From a checkpoint of a small transformer trained on Wikipedia.
Size: 12 layers, width 192, 2 heads of 96, vocabulary 8192.
Training: a variant of SOAP for these matrices, 147M tokens, 4496 steps.
Each number is 500 + 40 x the weight over its row's rms, rounded and kept within 0 to 999. Layers, rows and columns count from 0. Numbers have three digits each. The size before them is the row's rms in percent of the matrix's.

# layer 9 MLP up, 768x192, rms 0.134, rows 214-427, columns 0-63
093:512511550497520431458524595551522506412518557517468506590535522478479507433507490488533567529525481429594544530478439514524485511539467497462553474455458522463483549508510480459480418515558505
112:524467523529550493554563473495496456483467469490524514479516502481579505502497506559494492481538572515531459515495492468519487571413455492503570483518487557508531514425472509494466471476540551
098:552514491471468422419449494530400494433550474480489480447499502518502559526507514444491443486528527544476471500528476537518492515494523514452486493484444496516526542530460495497486510478498456
102:494538510514531499549486552483527435448462558492565527414503548505471468481470527462451509484504592445560488492479456565449503426478460465424517505534557412448579531540464458507475547534486548
117:511481480460467449560517486492527455512519497556480508487503456488547540491506471454550511525452484535398482524569509471443473532536503489396513442448427433459470431503509485495518536537584447
105:518486522597493519507499506565458508499504551456478447469511494519514564443464469455545537410560518536470425511506536429452525450552520561511609467487475424477567535518460487510524497477443468
096:520487522444536493495474504509454467477533448492485561493420512507498497541467490516510470495506508477434527434516619527544486562451528586517550513571517511449497541496517547548470474500513462
104:486493462479474461458522484525466417416441483496481452511437488543488538433552523536584494509501535526431548519495447465556422509548564477500462663495494527460452568535539492510459519510500465
096:553507483468435488502529497490492488499464482534496499451503443482533517481509584494474529529455541462406494489509456541545470535448500535506556516498499523542529495515531523425527459549519534
110:437508455513544470530523489513542439470475513441487521488518485469516482457514480559568498503448444501499475545512495500457528512486474569450503479527481554499513493513547555472528534525489428
097:557423557501542497454543502458500456480475500454510566492497462548482431510526540526564416537549552500547502559603500515455441459569412492536494514519567449481559570477580534524455468450510482
102:513483460493535485421545479485485483496492473473497526467438494544461480513511506521462556414485547473462499564523484449528495570560504564567588517484543531493519571461470465494547456580473532
081:508410560494495498487458442536573554477559495498544514546515425502446446504463496547490481524462497484492508622469500409517513549491472545513450507446546476430454541513425505504426539451515446
093:434409463544500457481583564448465493529521460539486430487501543434498536515513433490592452541492488519427481515485527471521496470555512511533487519459486498467485481466550553481471537503448443
103:497562470518459514544521471439542492461472464597499554497511478490505501482480447513460528500488515454490480561539572507513525501532472449519486471498472534474555510520490538486456511562508475
099:449522439465493475464566499592538426497461474472513481539456405477503594500507480467503522489532526554468526518547473493432513489497517514423513445508468494527462485365476463495499470487458533
094:482470504500472544492494508487472487421508473491519526520501473574553446519409472540519468512556477490447463527516514446446512510498533530521526399539467479479514587503509529473488562434544551
094:531511563537514426510560494446478487523550485426520503466521419511497513455486500533482478503407481467505515503497503481582482485513516477603569521449494485524501505480510488459557474503422536
108:501476513492509505490545441516531412432452541517483537421473551474499482475433511469554454460470482564487377566548507504497541531458499566460515511516476498479496460532494440498521579532493523
090:551477495481541517496494486535570525458473570521511474529429442464523596514534437549471525555513521611537517492505472478463482549489476523554496523354438486458470483549497538457506540568537451
109:561544464486514522462461538510449505475495554466477490475529476481476561493500502501486489440435519525448498541435495501515466511467483491488484544470550466526526548458507533485451417430496487
104:496531470529524438474513520445478533462518472473488528452574471518529507560515507583530485503455548479460474519497460533530500513528485462496526458489506524438400535407380511500539450509545511
101:483471509488559540467543518473484495512466460486468546490514459534470555571509526462464467469546496496508471484544422481466480508546443585496520448495493542475540480511568410472470450528512507
102:444442477432430525521507555481531471516530492530512426455507388525544504500527519530436484465525515547501464513469471447494448452480542441490502567579579526498546506588525511481493480533497491
098:506431512443528498517541526577469490422466491525469517469514556522519541586501497563481422438442508458548480489499582499476486571516541485464485473522497472553533468509482504531506382425489483
113:445463493567565473511549541461472496476467576544457495484460504515567506429480502508500415494462469570557487496440449560502534512539574493500528493479454461551540502535502526521438501546479465
095:559467483497479491454489458445470526489466474505514452493452483542499498502494474566549464480449535521487510568546531514439480537537510579529535510567499437507517532545446442460521560542452516
099:426462508528448541499512538522472474461510488477506453451495576555529492523516534486467528507503446549500436472486482512553484518504525473487497481496497451499422480479379556520455570486506531
109:537507438440444489439566494469502516485436460521534488516521525515526507516516568534521469517475476562449513458467528506502620489477506530459572536561569476517552559480462543409483485516524461
099:538497535487491498521466477555545498490562510480497526475491430506533470441475508518514489501446493508505532459508507497595528417543477489466518551426551516502458488485503533508454532500504530
101:539493511436520515473504491607506530442497510474476453440544468539479557536437550477566483477530472545509526530511593480505512501560453499478526508539537510439490538507493462476548545476527519
097:485483501491523449488522560430504520496452469509525513530491521428516538472567457429501563570449441482470524549578491444532510480506449502470480498457473502501560501455521444493559571486503533
100:519479494539489485530451573508489477500493486524449546464469504577458506533464507526527444520476487515570515533445531485510543465545503534544564515536510489484507457490500556419565464442561495
092:502543540503532430537520505543493403439486518521520492499492538579495525485484493513509480484537488525476441534449498560478496523540474516410536521470507463567486507532481532513536481513520565
087:539475510474550549425501549514422442564499511497452443443423489489527588513509550544480524539510504534568429500522554447530447506515538504497462596460551479461488505467425519499492480511477472
097:429515552504570526547483497493506519524492495547540493471464558469474542448453538538560523525473460515522436539543516472470558562602537514505492515496501503521471501553563534475523584524538487
092:485516426473497455455502524437478530528427440445573477454491478430468513470553456518487455517527493490469519490477509472476504529494561623469547503497471547511491482518492580516515402530511529
098:516503579522526522554586517466520452586424519546480457443492464551432520501518505518540513481543533559548575443509507453518537565451518468470497507461464470464493474550514448460487455496582512
097:493495446497566401509532527601482478575487478436452496473472460531528475497499494496507471490497440549444481518459525509511498556554536490529445490434514534514520493465420486395460590513444506
099:520400515527512488468506500466517532559515480532504505447392514414564546485441486439526443557509545462499462491479412519496603474547435476482459496518513495473434461528493454489542536469547500
092:469523443484484458530444530472540527491520512522477525583553495506561536556528470491455533533531482471547485525552486520526549473472505507461546518516455506482477481417495528469407540499560467
099:460478489480495431508462508523494478527446566531520471479549501495547501458525453532480520503484478536532504536554527450557496511521467526551493513552484486581552504451495591522515482444482471
100:519465497509511448532513499495549467558514551533517446488484440513498559573460437520478480526533529505488422508522498542512517505511477459484480407478464513558561525538443565536503484498493567
098:531502533524494472479503502444476565496578474410515442538534463466474470462472438497460603490499468475500454518537464504553518464549495551471511460478549550519496529478550481536467498530530526
094:529482517503445476460448495495496450503492491493470488405488476544508562475425482543476486568518478530497530491536540456512523494437495493463476481483468443591548533497497539494468421551534551
110:479513526497519474467472566543490516501550426557530564476534407525504524515463438496515427468542437501518527555544484545465494540484481421558496474479530471520499455529513558525545457490449479
095:474466556517455498518441510514506494540432538462552448437531590486533478445523501517516470479566581490526393547495544563513531507543499478485495491445549539471446445520445511488536509472475466
097:444499482442511538498421487596471553498490521462462518513482514437539498386429459493500526496516527559472478449401547478440490509569425478458510515526438475477499468467525471538500490533559478
110:495479432474524460519509461530519443450464456489480540494480474488506480437561525466525436509532500467521468529575487484550520507548535576469509516518476464507489501546437450496462457497480492
098:501491520462489491597509549499512488427437499531505502466513502534554515385501515505473521554465473554519477531506521522476482503470448457478474583567486473437489559553466531522496524497461508
094:459494437475395515441523548477515544519502381541427514473509517566532567500603566408554577513495514486483462520513506513525536501523506498446492464539578491504563458480449463475505465500506485
093:473418458498531566623498494538529493474496464473458490471514534515496567511488560546516488470513499501525493498448469482526532494547563569515454453552493495562494478550438494471517494530433491
100:552484499495489464450449449527465576388509447455521469480481511489543519473473513440564516425499449551506453551532486455470559498524520572472529548522507499487484569482498487558508473528524547
105:472520486535598470508541561449456497479461485528480484506533528504532507591506417496534476440515485482546421514456547452530495446519506545526507507540466525478517523532522533489514452585458516
092:519467509529465557502431498511493455508525536424418502392488495462529489505503473570440479488482513498526454555503558569584555539577471430467494456412487504493507543512564457546429498506552556
100:451496497514550495486426485447518455536459464461460488475531485540526563433545522482558476417473473499546503507486529442523519491513491586551473556461445481550425501555524540490502461446455551
098:456497583486499469489472525500450484553508504515423521488481453438523575485457546523563521484534495532561507514571445484444537444589482504509534484425540526438488538526535469544531461510434448
103:547463508541511455481487503527585571528502439458479522431530577446525541499507578493579537491506525539456521451537532448531570517435484532525495470465529467458558541473583511448443511514548501
107:485515472516438475426484493483460494490539530558505460466428533499555525508541496523464471488483459525490521504588557586503439524493461420498456539502540524497530559504493522530504534500518486
101:518497538433502517458560489458499518456388538493477497483476513465510610488475492515420519514492458526510480540440546557505404482545550504473467445546483434529509554506587548388478500513440523
096:439497481488532501545475521530507470521554480461478479486433491493510489397509481558564547513461492486435518538474560520502476491565513441453514452494526478491577539502553503431456478487429479
103:497500486598521443414456519491571526491537557499487452550522604593549427502476473491421539487545492578518492525504562480492516468536472538473517476488495467431465519559507508516514472496498553
095:564462543491438492536554542421493540500454502461509523561529497495468569486519498475474488522477449497487492508473457549523524531494450399485472513492438436464469486564489481479479512469515545
099:544443526477509536429501490498474508486481522475458512453540493465548477526533510496458535464483456524498525481386599540508512505492538547468476486538521503513555476549478495489507488496571516
098:459511491551471425495512496436527519493541467438535438498504544442521511552471490500562511582411471527507593514506487498567477503494551486500493520471534575546520542448535477472483523496510479
096:524412475463568474484466446512531530470465459496522465489419440489559534525569537501503496495492470582450495529489504503469490560520416459447526491541491419614501512465531519548514480464510552
108:510394490480571417461509576526483497417516468499481510561468519455474583525489526450489452522537492568482404591566432507459451533491531500461583523522556496483497513550512582518515487496586487
102:427495512449452413505486501497501432482525568506504497482459524489497529443565503530519503524562503485508512489465386453539453488566463508493542496486503485518459535505501435561553533532466457
101:474473407487523463491489529441460495517493446467478518395544492497478542503439515501493525529417487517488537570549552480506544483460522504465571487461465580469529489470464553491518515499537447
106:518485490521505436504444487451564556541474504438518439410495457535474459563533534513507492522486472546463488528533491503491491522468484512518493542475483484549527497456601552535439479469493416
105:469595494478514519457568525482600494546478538504499468501484489593545491469476504573518385479524459501517514526458514562461469551476414551505463475506444474466574495466468544449553422505529469
097:563432516486470540516477505487462535442485541454515496507509520546585526500526523540492475468571541443521482502511569491526457444546495527522502496493536527471467475507439474524476503494507484
111:499464392422503498475473531636580512553458512510518491485475511488476430471527452515533481504510513495436434546477419502538517460554519452507513524411422535409516540513468573496511507500529484
101:515531547507566546531511514487499520469441487526483445484451514470528525444499462516455528436441499546395490473491457486518540448480518623418536505400501516520461553525456520504462526461403527
103:457459487545485467562565534588584487438523434441505453506436548524481517557562554484447533452517538441560502444544569454524454489555540551459481487512486453570530528502443523478467474478526472
080:516447549525466538463559531480489508472466579444474446556476495455503483526476522491473475485503440411555495510462453514554491522512511503472544476560467537441497579559454541531441491499506535
096:548479515517452511589518488460519549506504506515520484455535543549565529477503511501575502428509421563449500498539534426497517506536541446485526416444540426481531505522499568456498549503556432
092:432505464547508488516481391512591444549584541501522544593505471501551519460562485585505528499475473530491539501537492545470494477486463526487515519438401483553502615475538507479499511453503530
108:474477484536571421489522574452495492511462464480524499575504507516453545534510501463500456442570579541483434563501407562532497505529501512470531607478534546505471406501466489491520511555543474
100:538583535454453475481520472449505485425526444459499421468523498570570561504462420495535490496528480531456517553587495544510521529586468484518547469502577456529609494442492466554463493528464534
093:514506525536527568470468514571555501410493476511471552505423437425473532437523502512443434500516454520514469469494484549512441547566404559516485502472508472501493497457523480470500543475481484
106:537452452526498491470497524470539462544538472473545486410497492457515475470518480515457456388489490582494477568427493501497525493506546515489486487511566469593514516501503574551500513454497515
115:553489494492503427520502501543548488485573551469501531478500397482501489463505449537478520496522544518502526601553453571519488471531437471537479539496476503520519526539504574478552524478496556
099:418474473486457518528466518416483483404418499475502455485493565478571514540516481509537540462551537545430483426490551452482466514503545497509526569564457454519536457463486531433540492488504509
101:466482431561501545497509514447461525575492461466506468508502498487560533493502526519536470488526500488463573436498528477511512501561484567411440445476475418516526538520482462522502535480440570
098:459520491476432508468492545456499519476490445509448517476523468433561483483507490536503518521532539544506491528508464501500481527464473453487561457507414471467447543525505402485505516414529448
099:502482432469538522504530466469467553511508523562488504505442543505521521440509469522459531522528497575476500447557407461516515538508499578430573507425490529488580529520478556485492533574565484
100:464492519518533489531495508437556486442512506471514518476480422523529532492541447544518571524487529575557460561462553516480458509541544476557442487548482475473507528454579469461492521466473480
093:465473556532523501558487511509548458422492490481571492525501548485535532580476498496532491487506560593434583540531482467492477480520552431535521537462500471563509463461488464483484537470512415
099:496494505505456469526494449544460511522552448530495420519430511528549534464517466483596558521497452538470527499578513553508490516551524432408538443476472495534557470529476522595477454451491490
089:444584482463490485477567462471581545469451543494495461459420462529446458457452497520438590448518475498440493452551499537490551520562487565518508524500507519562496460498525518471492510486448488
103:503502551448505468520524552420431465472476487559539532504452466485471506494548476501567457587417470536494475501555400474516497563529461493496522479492450576536483561499510469459462529492532541
101:444498455594461497517524515437501476520463516550490471480430508525485484600493523505518510498571471524445456519497489510541402535485552553571517469458447525488513560493499534476615458499575492
104:592505481433490547512496460467465478469480526443540475496487495417549528491509507445528490549489560543452533489556506501506474496509478424492513553494506493492493506502496532610473464452551503
104:455519463522458513473451475516449507514474447454557503469506474521536542479525508435546505592515512541489464467497506457438526494491501498482592472470532585489491534515499602452445498490538404
097:510490471460573490504508504529471542524527566436468438483465517493534548520518521464457502484507464509499489583545530523428508582461485507503526510559496504581524487509498574468480503509398495
106:555594435514500497536518506465494533535458547533479482510507437403533559525506528497481582497517489496467553527489531502536528505537542474542491494471518523477518483541513461461485449548485476
098:559512579537528452457528555464464504445498549517512490458462458522491476491464434513539475496522553491498502485494448465591571443471466502530443480505494512459508487474460535561475523484533492
101:546503496567497524458474525494569454438428506540482494502466474505438517549497503482567517565459516520510499511486487542533539464470469436521532499428501474545570468503469557483514568501510506
105:439488486509560506540464505508524505409507508432476520524456516501539524433527568519488453486415482514536492549494563491506484535489534557572477504422493465495486466525473551441503478491508432
101:512464531407466456484487547477510540409590506444513519587463448421527529475506530545557510579479576418535521509542479531572504513528481530481502460507483524553464543479450447501491472564495506
096:540483519581462459530553474574530512574476508512508523535542505456540476464538511471524516464478528628530501494468529482452531521552360537517505507551473500534498493520467459593482547464543536
099:416516524497481433518539520506470481498500519522545484463484489505465596549496531477491512501517470498396498509480490532457434521497474514460549443537509510432502511474473590449492443450510469
096:455504516456510452511529568439494536462519493494560450506462539503507448436565543476517465545545514532456436455524473497502502520510524494490558445486417502538451571492483556476551514507554488
104:529576467485474544535496516518467492510569510516460465503446527432549415532432506528572528509533550485478523534497478509516509456489570519512571447474570466459595522450443497456483574505612541
093:499502548482490481518537474504595554529488565461484469410474489557515489561481540535544490533508535499517483516507494479540554535516492498504552521518423509459471522518446493498440518446411530
108:492488498470459528534479608488476501451544452525485455480531512496543558459464453531542518479487530461485472505491446431492490472490502564576550443547451524560440521486559514500506524482470491
108:541557539477508463432444462470485438476501484479506590435496483577516463568547492543504536557513433567496478467501431531480448540599516506472467602549540487553558496554605445517511456475498535
094:515417446444530484481469522532471542550538515449467509561545463522458518456497479523512501467530525538483539555496479470552476462533510557472436509469541574499431580564541491463456562431491500
101:551470496460489452510540522554422523558509487422521498449478547604505509527474484528478453496532498541520510514495498578524492512505549511480526464471510533473543521520490507517485533513480449
112:482438465585509465529423520478529427567416537434479537424539486530596462529481553523512477498557467479438484450445465551492517527500469500525539508496440560503499495484510488470450505473535495
086:540475503484534523534477503498457459590508499456578499490499544484469563451500513557477544461511512470453504471492464539521547443493434514425559477534438489487515549459473533458470508488512491
097:471525521462489469527476565500517436517432504506528539513523510541479503525530495492559462523473405601500436505541547439517515475534542574515545477449451508486489548424559516499467616580531478
105:475524486503513490552393493479530479441542477515514419478483492482494525584490492546569488518505482475525460579499495458465513520473547433526501468410509478525450503452511543471449516465457467
099:524434538602557519526439503407535522483514516525443456453544515501513562573471495488492484484441484537526519424488534466480485527537459532498484539477573535467578538441533501442535409485486443
099:485515468519493525493596548488510564528521467564538455520454524512483441498550493429481526468584524536506569471574505490511530516491463491559497531485512548474503485566539536482505575560493447
095:550570495474538481586501484564506501550496626415516492528520478494475495475468499519461534579466548534453509464487471436472557523475519503499452543442500533481603584421475502509512442469512529
099:482552573504448476518470446454532504512464513454463493417469480456522497480466485614540550534541443556550514506542529512503486417496456527551553553534501544480516491521521508457514533490447472
104:513454458458531505507499542485554562454459478599588434458460465510520502514485517505471506449510495481472465478504469498523517497532489522504522502484476490449577599495494517522484547533467485
104:564524464509460432564547520468460534477482436450487526477434426513543508449451508506469472433546508489526475497503519536527521519479488457499530503516450522526421504489569524453546504501537496
092:541493486481494544503475473542498501485412505499482521432497528521542568483567484477551583475469487547525516533431564545438448451532527565528494466496503498568484524492416489576493413441459471
095:558477391471515499493520553473541542456507432505555476529513486498493530480534536512497475509565538451521540506516512545514491553516479478467527459473524572453442564528474481520503525484523497
091:498498435532529396591531476452500426546490561504518492458535514481502479515530522398564559472568474465458534582507510515501485516490545477515426479608524483489543473533499542545514482438481536
104:471501468490492465537520521424500466460506507493486482556511423514485499487553488542473493537493518459448483525481502571482497533512371479490542547462482536558580402524442495545462505503517462
127:455477528496544514511465493564574515481490537496484499432561477517529526450515473526486536508463526476437573513515510553483521477476512494457500511468535442488492536562452591476505475512571546
094:486496538427578502514535533497530502444532529554498490424530505423492440423531501451495525496494483496439535484492471465551418485525447490415471505522442500532508518511500493489575477498411518
104:405490501470537522558476528576551491570563530478472431533461447542532479526531496470533463560514478531543437447499512583531577498533506522491502526497469510499486510430503497478514518497529568
110:546466479484494495563505516471554430525455469504481459577470533531512497490474489582441479533523547470551502495508483504511464483506542531480476476505515507425547520507453544468498457548542465
097:469487476571497480441511536530456546459444517451487522536526550529490566473531571507521479561430526484522474546459523521533506598439499564526549541499539544451502524486458467521452456526482505
100:443501506461575433429517564453486554489462538551529596454507492487531497496507496499498499487533533413475486426518415521450526474481520620492472483459546471506463492502493529492550513403493500
102:507447538425491450454483469495559460534512567455499443473501485537591489450489461491519539513485498498491511604571534530486483541493488515536456500499499485446521433457528511429621475492493535
099:519480478506486467502504529515535518504448458522409524519466483558477481578489443496510500572501480508531479445454520564487499462465445512485470552479436550596559483480459456518524558485545516
102:547507523476490495533534502514446484508533534499459531500536481527495473442514512589493508540401519486399480537463464531521466466551478524552500454514514508538521529533455497461428479453547555
093:583491492462504475489425546501518492533507518469522481460491534512443499475542445505495435449514435588530511528495468491524464495518484479533437500453505494538500564461526465524562575518466535
102:490518453557462415479548498517574487608447487487426477473466439476597535469480470500516530502495463554471538479467416401528503482529519499542473509466471466571560480456444499487460429489426456
109:469533551546560405449518556451534507486436527492539549561515430468468541472440508537474444579488473567551440534576484555385486562508476582506494532507511520477576529526580545443520474477493515
092:499419461497482520497497524488491421493510489564462488480507544459477503417467513504410516546477487536454484543531508481489509437520480519478511557540547412541499587537518479475474427408527487
111:547457517481525503433523523532513446525482501498541501492454556560482488495497534507500502579433527462470483521527543527524531492495536559561514492509481523486550452513520543524452472514442488
098:488446424532547453493487458539525515496571513493509527452464490495479554545410552476504490486503556521539431521466568472468537567509519480537514483478529470525542474579490515478452560463531483
102:517436565438522487470467561506490502540521465436499445540497393517526552501505473555512455487435490514443465511514556483489542552523442577482539542518524468440529471431494541436525475510494442
097:558517515460548486499500546513574490414553520451497463522551494593528506459484479489515565468514483448458503446551521523541523519473483444521515446477438521524570449495533532513527480503450494
096:448506474469492539491515497500521473455493485490602554484490464452461499535478470496587460520502438574508469536543488462480488561507405449489479469476519481523522473512507507496475468422509589
100:529414489491435479533492497517556521537350525491527493483567543516478460463443383545507472515552439516459481470566503485457481572509532529470477440482435491431469465547549521417529508445516561
099:525456508501549523519515513480495483517509481536522453466445434557526545490456523486502478416547516502447491480485492517393516484488495437522504525444402454483484499506453489566513488429494529
102:546484507488531500467481464512421529529404507538512483502441473471462548576506561520519472552533463448524456559528534509556536481495499471471521518435543508445470536482447473579519517535548522
097:602457477482587495525490596420481525496459518498550452475520496450514516540542452434533557487462517559435544427490541497485559506500522450469459573468473523511463479586508451434487450502537539
090:496574433553480390467396490498503492511485579498548486507516510473470536534517518501436611506542558467464487567466526518518468499539462545501528537511541473471404541493456512568514395494535520
094:505521504496498510393453462505503571491455506515442538469552485440545569538466430565492498449466469601485437523471478520492393551498561554524431524422486567530487556544444460542458529524464598
095:508498463500516469539428497466489530516499500443525450487478442480491508514574507520459552478462524502427509510518504579568487545513560495514505451531555413528511516531472474567438576542465455
098:479495481451514503451477574476495501440417547573489478502516470572459510473467521471490477522492473525485458494469522502529516509538498397574570545486451514441569529501484577426496486556539403
102:421536546515535503557515563480529461508534454501546520467502479525501506448516467509524540506544454580482468446538553570542476552411455516545500509468560546505534543530529476558452494433527574
117:556499522458541510585532523535435495498470548485456541451539498504499516479462566492488541448533475570467486538509522540501467515468512517537469496495474520526484520473499509490487580528510520
102:495498501485465476448489503475546411470500502509534438554527478459528515489517531482556490431522467500486521530490567479503479559458500520536488487547544500530513516430521500466495590444554472
099:475541508425477487464539608481468513501500507412436489539464464504483481576465507511485532450461512548452487425451451518516476517513466591474513478538500446558561515430496514479448452525543486
104:483405470556531476503481524470510457459560525631569508486467512526489507501483511513501589456462527520544509486555503468512472523464489490508542535503472476540466513514467542499416428496524473
098:588474458439499447469434555487508508461488472467519486509466498555504591424480508508494484512543489527440500552448445545478503481523535453472492538505537491547583453421460534426516524522550483
106:522566474484504460504525512590540427550520481486535474480506523506491514450504427560497475525469475509597480570532473575520512489578503653478496543509510576497470547491552430513437465514498522
098:494520531523456513452471485487488460541493449484473495448445455480486460458474560464461479459535399519484424464605495478494535497572494474545505541526537575503512506471439480456490458574436463
102:527409482507476479489450524588484478538435563476513437504487518521515554510523584476504514568556528463480510518475574466507505554477508479525487402549538575497477564509513507441511507466461471
093:497502451478479518557415523503428552501515456501564531498475476491562542433497461493448551483518551594419502483467462466502500469580504540529585488558523547464531508464482534456593472554519452
098:447546442492507512455443473433479517466477404534510504543454466489516570551522488521542493558484438511545472569487524462548485503573573507515527462471523519473505507458543507466548471442489533
095:534451455460448430520490478445482514574459508505510464501529550433457479437523515501463496513435541524510510484464551573528476465554424461531557476454541567563511594520507430430521529560475418
090:441399435516511539434514540469560434399469551507476507482461529443465484520476507480428524553487454482451422527566449535441451496586459466445506510508566431450407478476499494437473449509534413
091:464427492491470532439496485517465534553496526522486491519506453479623474522532523493528501476505538453466560512528564584505495538518431495459505503465544476491494487495407515503500489535470410
104:565486494479516496492487488506510528571448475506522476550502607472556434512517527474490503489491507439435514520464556562459505507516470534521524481453525512430491490497507446533477451556531530
105:482476512533506468485522491468562529468541460555542417459429524478503490523428539526570510426464521511413560445520523546497459526542431463446499479463527500477520496483523543533531480528499488
095:487561549450477450525479588482516531560445525527433560475512451439527509537550529545506538625477468507543537500506552569529547441540464495447454493493510507480497517438424513534476492513627484
116:504462477506543538532501482554523512537484462550524512426603514522526504470455546509486479520415449516507495536480521536419467467546460482464604435443463496508482489582484481514528555458516547
102:473524472470496458506502540535467571490487478483549479454517487480460576544542438603516563477531521511528509471532537501464448464527540508525502505500507507500458503568463512574545501510479592
102:488432443503499467526457579480503457505473559548468502458560466534563538525539515537521510519490469518456504487515489484510514488485455498435496479500542452589518539496594513473528513520564508
105:427436469513508474455504543513467523495518520465443485567527516473560509510526497554469527512515538468501489510505536436564521499555537528492529489564507544476527515561513418471521500481533491
093:515498521533520445499507553488514510532447528508446458537428487515490534575510532491580605455518566519497463490492452512470499488524629531490462535492485528481533496447515528444444508532529514
098:514419469381545474502411559572550526462527482531455577534436484513466463463495471479530533484507464510475516493488478504531469448523550491503493589472398457539534497493493461530479491441514537
102:395525482498426550521457525483531558481465435489519510487479490477540479495487538472479521540459536504421559535547400538549451570576484524557485562487554476576516517471466527480528428495444499
102:518494495530569505511508542420473513484532468490488498549516522577505469460480577558500534499469489491472504554534438470559513566570463492519504517405496586454530535441522526493507521436461588
100:476482544552442498487518501414565514473476479470490490453417584489564463606567530510480508565444445475474482484496452501492518546461561456520504522494455502503509513521474492476463498508458469
090:488491457504506562441503487457520544540531542522541522486584542502512510502486517513485537451437523532449529491542564488523519521500467479475508457540512479527460538457476512595465455484472515
094:430486440516459503506476517412421565483513545494490465528496474436544540555470476497459495594510569490479520503446516557555538486527469542489542479490539485472475505441501549523475456461496456
094:456416432483396533481479488546479434521497394500538439447425496504558511486499463512534523479550464606420520470563511559505545569547486519509555455514507495496465495476429462490474484487487490
100:526432514504540533470545532522530546473456602442499452534492418478526495511550485427497487474448484489475473451455575497469512468533488568521456422492568508476499499550555461471452441487473491
098:513494517411543538458541557510451553504459408520496457511579467454534493551526505463545468540509505522523411459530539529483477483462586560566476525450485538464503428448507599496438499520612539
103:459543507611482539516529525550563471548513513493506511431436475471495523508471505449448485552511513526519520513482404566494544546507524470533488533435448480487463446411437461543461511568526491
099:565429552498491499506475433546523530470550571514445533433484549451570537504406492438551481454558528526569416538497523482524531494495499548484506409481515515470514562502518548505544469507519519
099:456533500522437480504523507548460524512513476539474545426530469531553509502492420585520435515559583585513518535548505518515498407504529522518445519455509472486452528599562520514514538565551526
099:446466512570504548525529518481485496467385425473518441515518493487547548557499504524504527557522501440500504561496572518521542480582506513474458393510537512481495501522444437547521443507514446
103:429508478527484475511494547514556575479511434502503522505586497488524564424479420527564539464441538534497490537455446525492473540542498512421475467532476434508521478406553451487466577434533443
113:508432475511510456500520475507466532506539487474508432503379530490510508480484478492515558446524547432483589525488479589474500485483480533499519484517496519520522495562542575477507511487497492
092:471534440480512496472479517567447507455498498524529542418573498512468519473521517574522470580532510522453476516495437477509546578459478474421502407586462540549520504550490481514403518518600476
106:454518482514444489481496545499490512468426535491487508519399517505476543575489508451472540474568503577474518511517537571487458527530530541575481546417471434456505389456497474559473514521589522
101:530502519599519519453519498478441473505457566429543512532465488506478493512506520508461453524558526523469544514522518520515535473475496519452504511521494541457529570445540515408461526528509484
098:517462513523526459489596481497491555421529491483480461532449528514497527585539443481464536495447568487445488544508502507486525489503549527466448438465520534517544523497471566514465499383455523
117:527497484539540506408434504488494466438486475501449490472481494540557505479474463467504526508533474568494489550489484476507530501489431488544481492553471510489465476491504576411494543478441538
105:541463488507494442556521517425455513533509501476517538503506589460551432524490471526448515505466540523505482543435487578469493459531480485488538496502478501506468545548568574489557445504485509
094:510522472562470518417463442502443565511495537448501551427465485457517540515525460474588540541427498435537414512550506493496580546458529528449582496499425554557522532473482495532510507537485502
101:496466453543539547422440523524542449474456508484494508519453507519477503481451484570522457407501450453467458545535468504558508536498433431464554481534453482490494472518501550453472445512509514
085:456472460517560509535503505483497412516599504462413518476533534506552501468500509456543502456551540493535537529505459469482486429540568521541501464539578477439494509532478479455468531531491586
093:525487496496510474495528525506436574527487514542493525474528472430477558548486509530509544534546499505476459511491490478553496530506477471463525485480448414489505462519485566498509467470476477
097:457521473499563442473517488478509526484507542546495462493511498460500467513495505486530573483503532480503562536492485498454412555515542482481464476442471503519462516466442519480452454504466474
086:495493471503516531536529499514509507539462495492522511447500466523480503441499393539552508480461483516510526405520526491537501501505505520549509481497493473515553459449508510492509425566510474
098:517517470517499482542448475546504504477422547477454498446465556548510452481541469517505472519518478510484424503459458489460535485543505507538456447594481550487500526543500515469502451465486490
101:527519515487554514497519530494500566515531449483495509453503541472502496462420587474482524540485514492530507546479434527479528501535521489517579452474460492506533478484521471498412505482437516
099:447485487505507529500474493567521432465497447528508453479402519517493592456495522445517423510528549586501517482594536468541484524549459539517478506560522426485489452518538493514479463415575515
103:518493582473560508549524540489549479523595549476521390473549503486513525455491426545486505492436515522514468482561482468490479482509553539509485464476477549524499467516471447484498440483493464
105:543472484500482430499500536464468528519526546459464529519426570514510485578532510468516439493498473550565565486504506511499500464507533440511493526479578481538522543487441454529492468509552495
094:480428571522500543536569554492428427529411507526512465526495474513485478434525584458541542509507473531543485507463564482521551477480463505438516490483491499530576547528529481527498493427505525
096:473516519493514498506458525490492541464519499452512510474468518551569493483555497557528530446486481512425547535468477445531459472516567587536488471507491505528536459569509505492421472624551536
098:466411489477414494453511513485541502477550555465442510537456488446547458585503460424491502563573464556511440563524428448514563571519517492481549479494452466471553502459442490541509482531490517
096:402550560538514531476463510516463546502499481532445460502459470499502536563472507502460487550493459545520452463495510508569592567500567507500524514471484535515535498527523491492473480516516561
093:535443494527513462468483531579497457500486551511496503401499484429493486455501484590524462578424553580494525507539539460522481423533540467520568504440564480402501502475535512479381437531567471
091:532504511460529471476493430487520525579522519446550492499455454462485560492479493541539481516465477559480570494591512480486479485473520566486557550376511486480512546514488547542448526482513429
095:555520558504552519493595469497519517504547501508528456558555472441502478536489476532514480505480504532482501590523459455530463479481509395580496489474499514462526522514489545547524580533455475
093:484501469543487451533512501508469477496529425494437447529503484437518572560534472571421548561555516557485482534534565509514571506468548494432473525413559530497527469461480523458463480586481437
098:488529545479511471436499528492518500432515546433493483436577546582462419504509511552476520583471428527398509492531506575464457456514515480533509448469524502510496573522528454593532499518500463
090:480483455485588501464509493470508482469510505468528505442500550517530546549462498572448559556507482495503518509498456486482529455533466475520498493531521500466559533448523543524552407541486547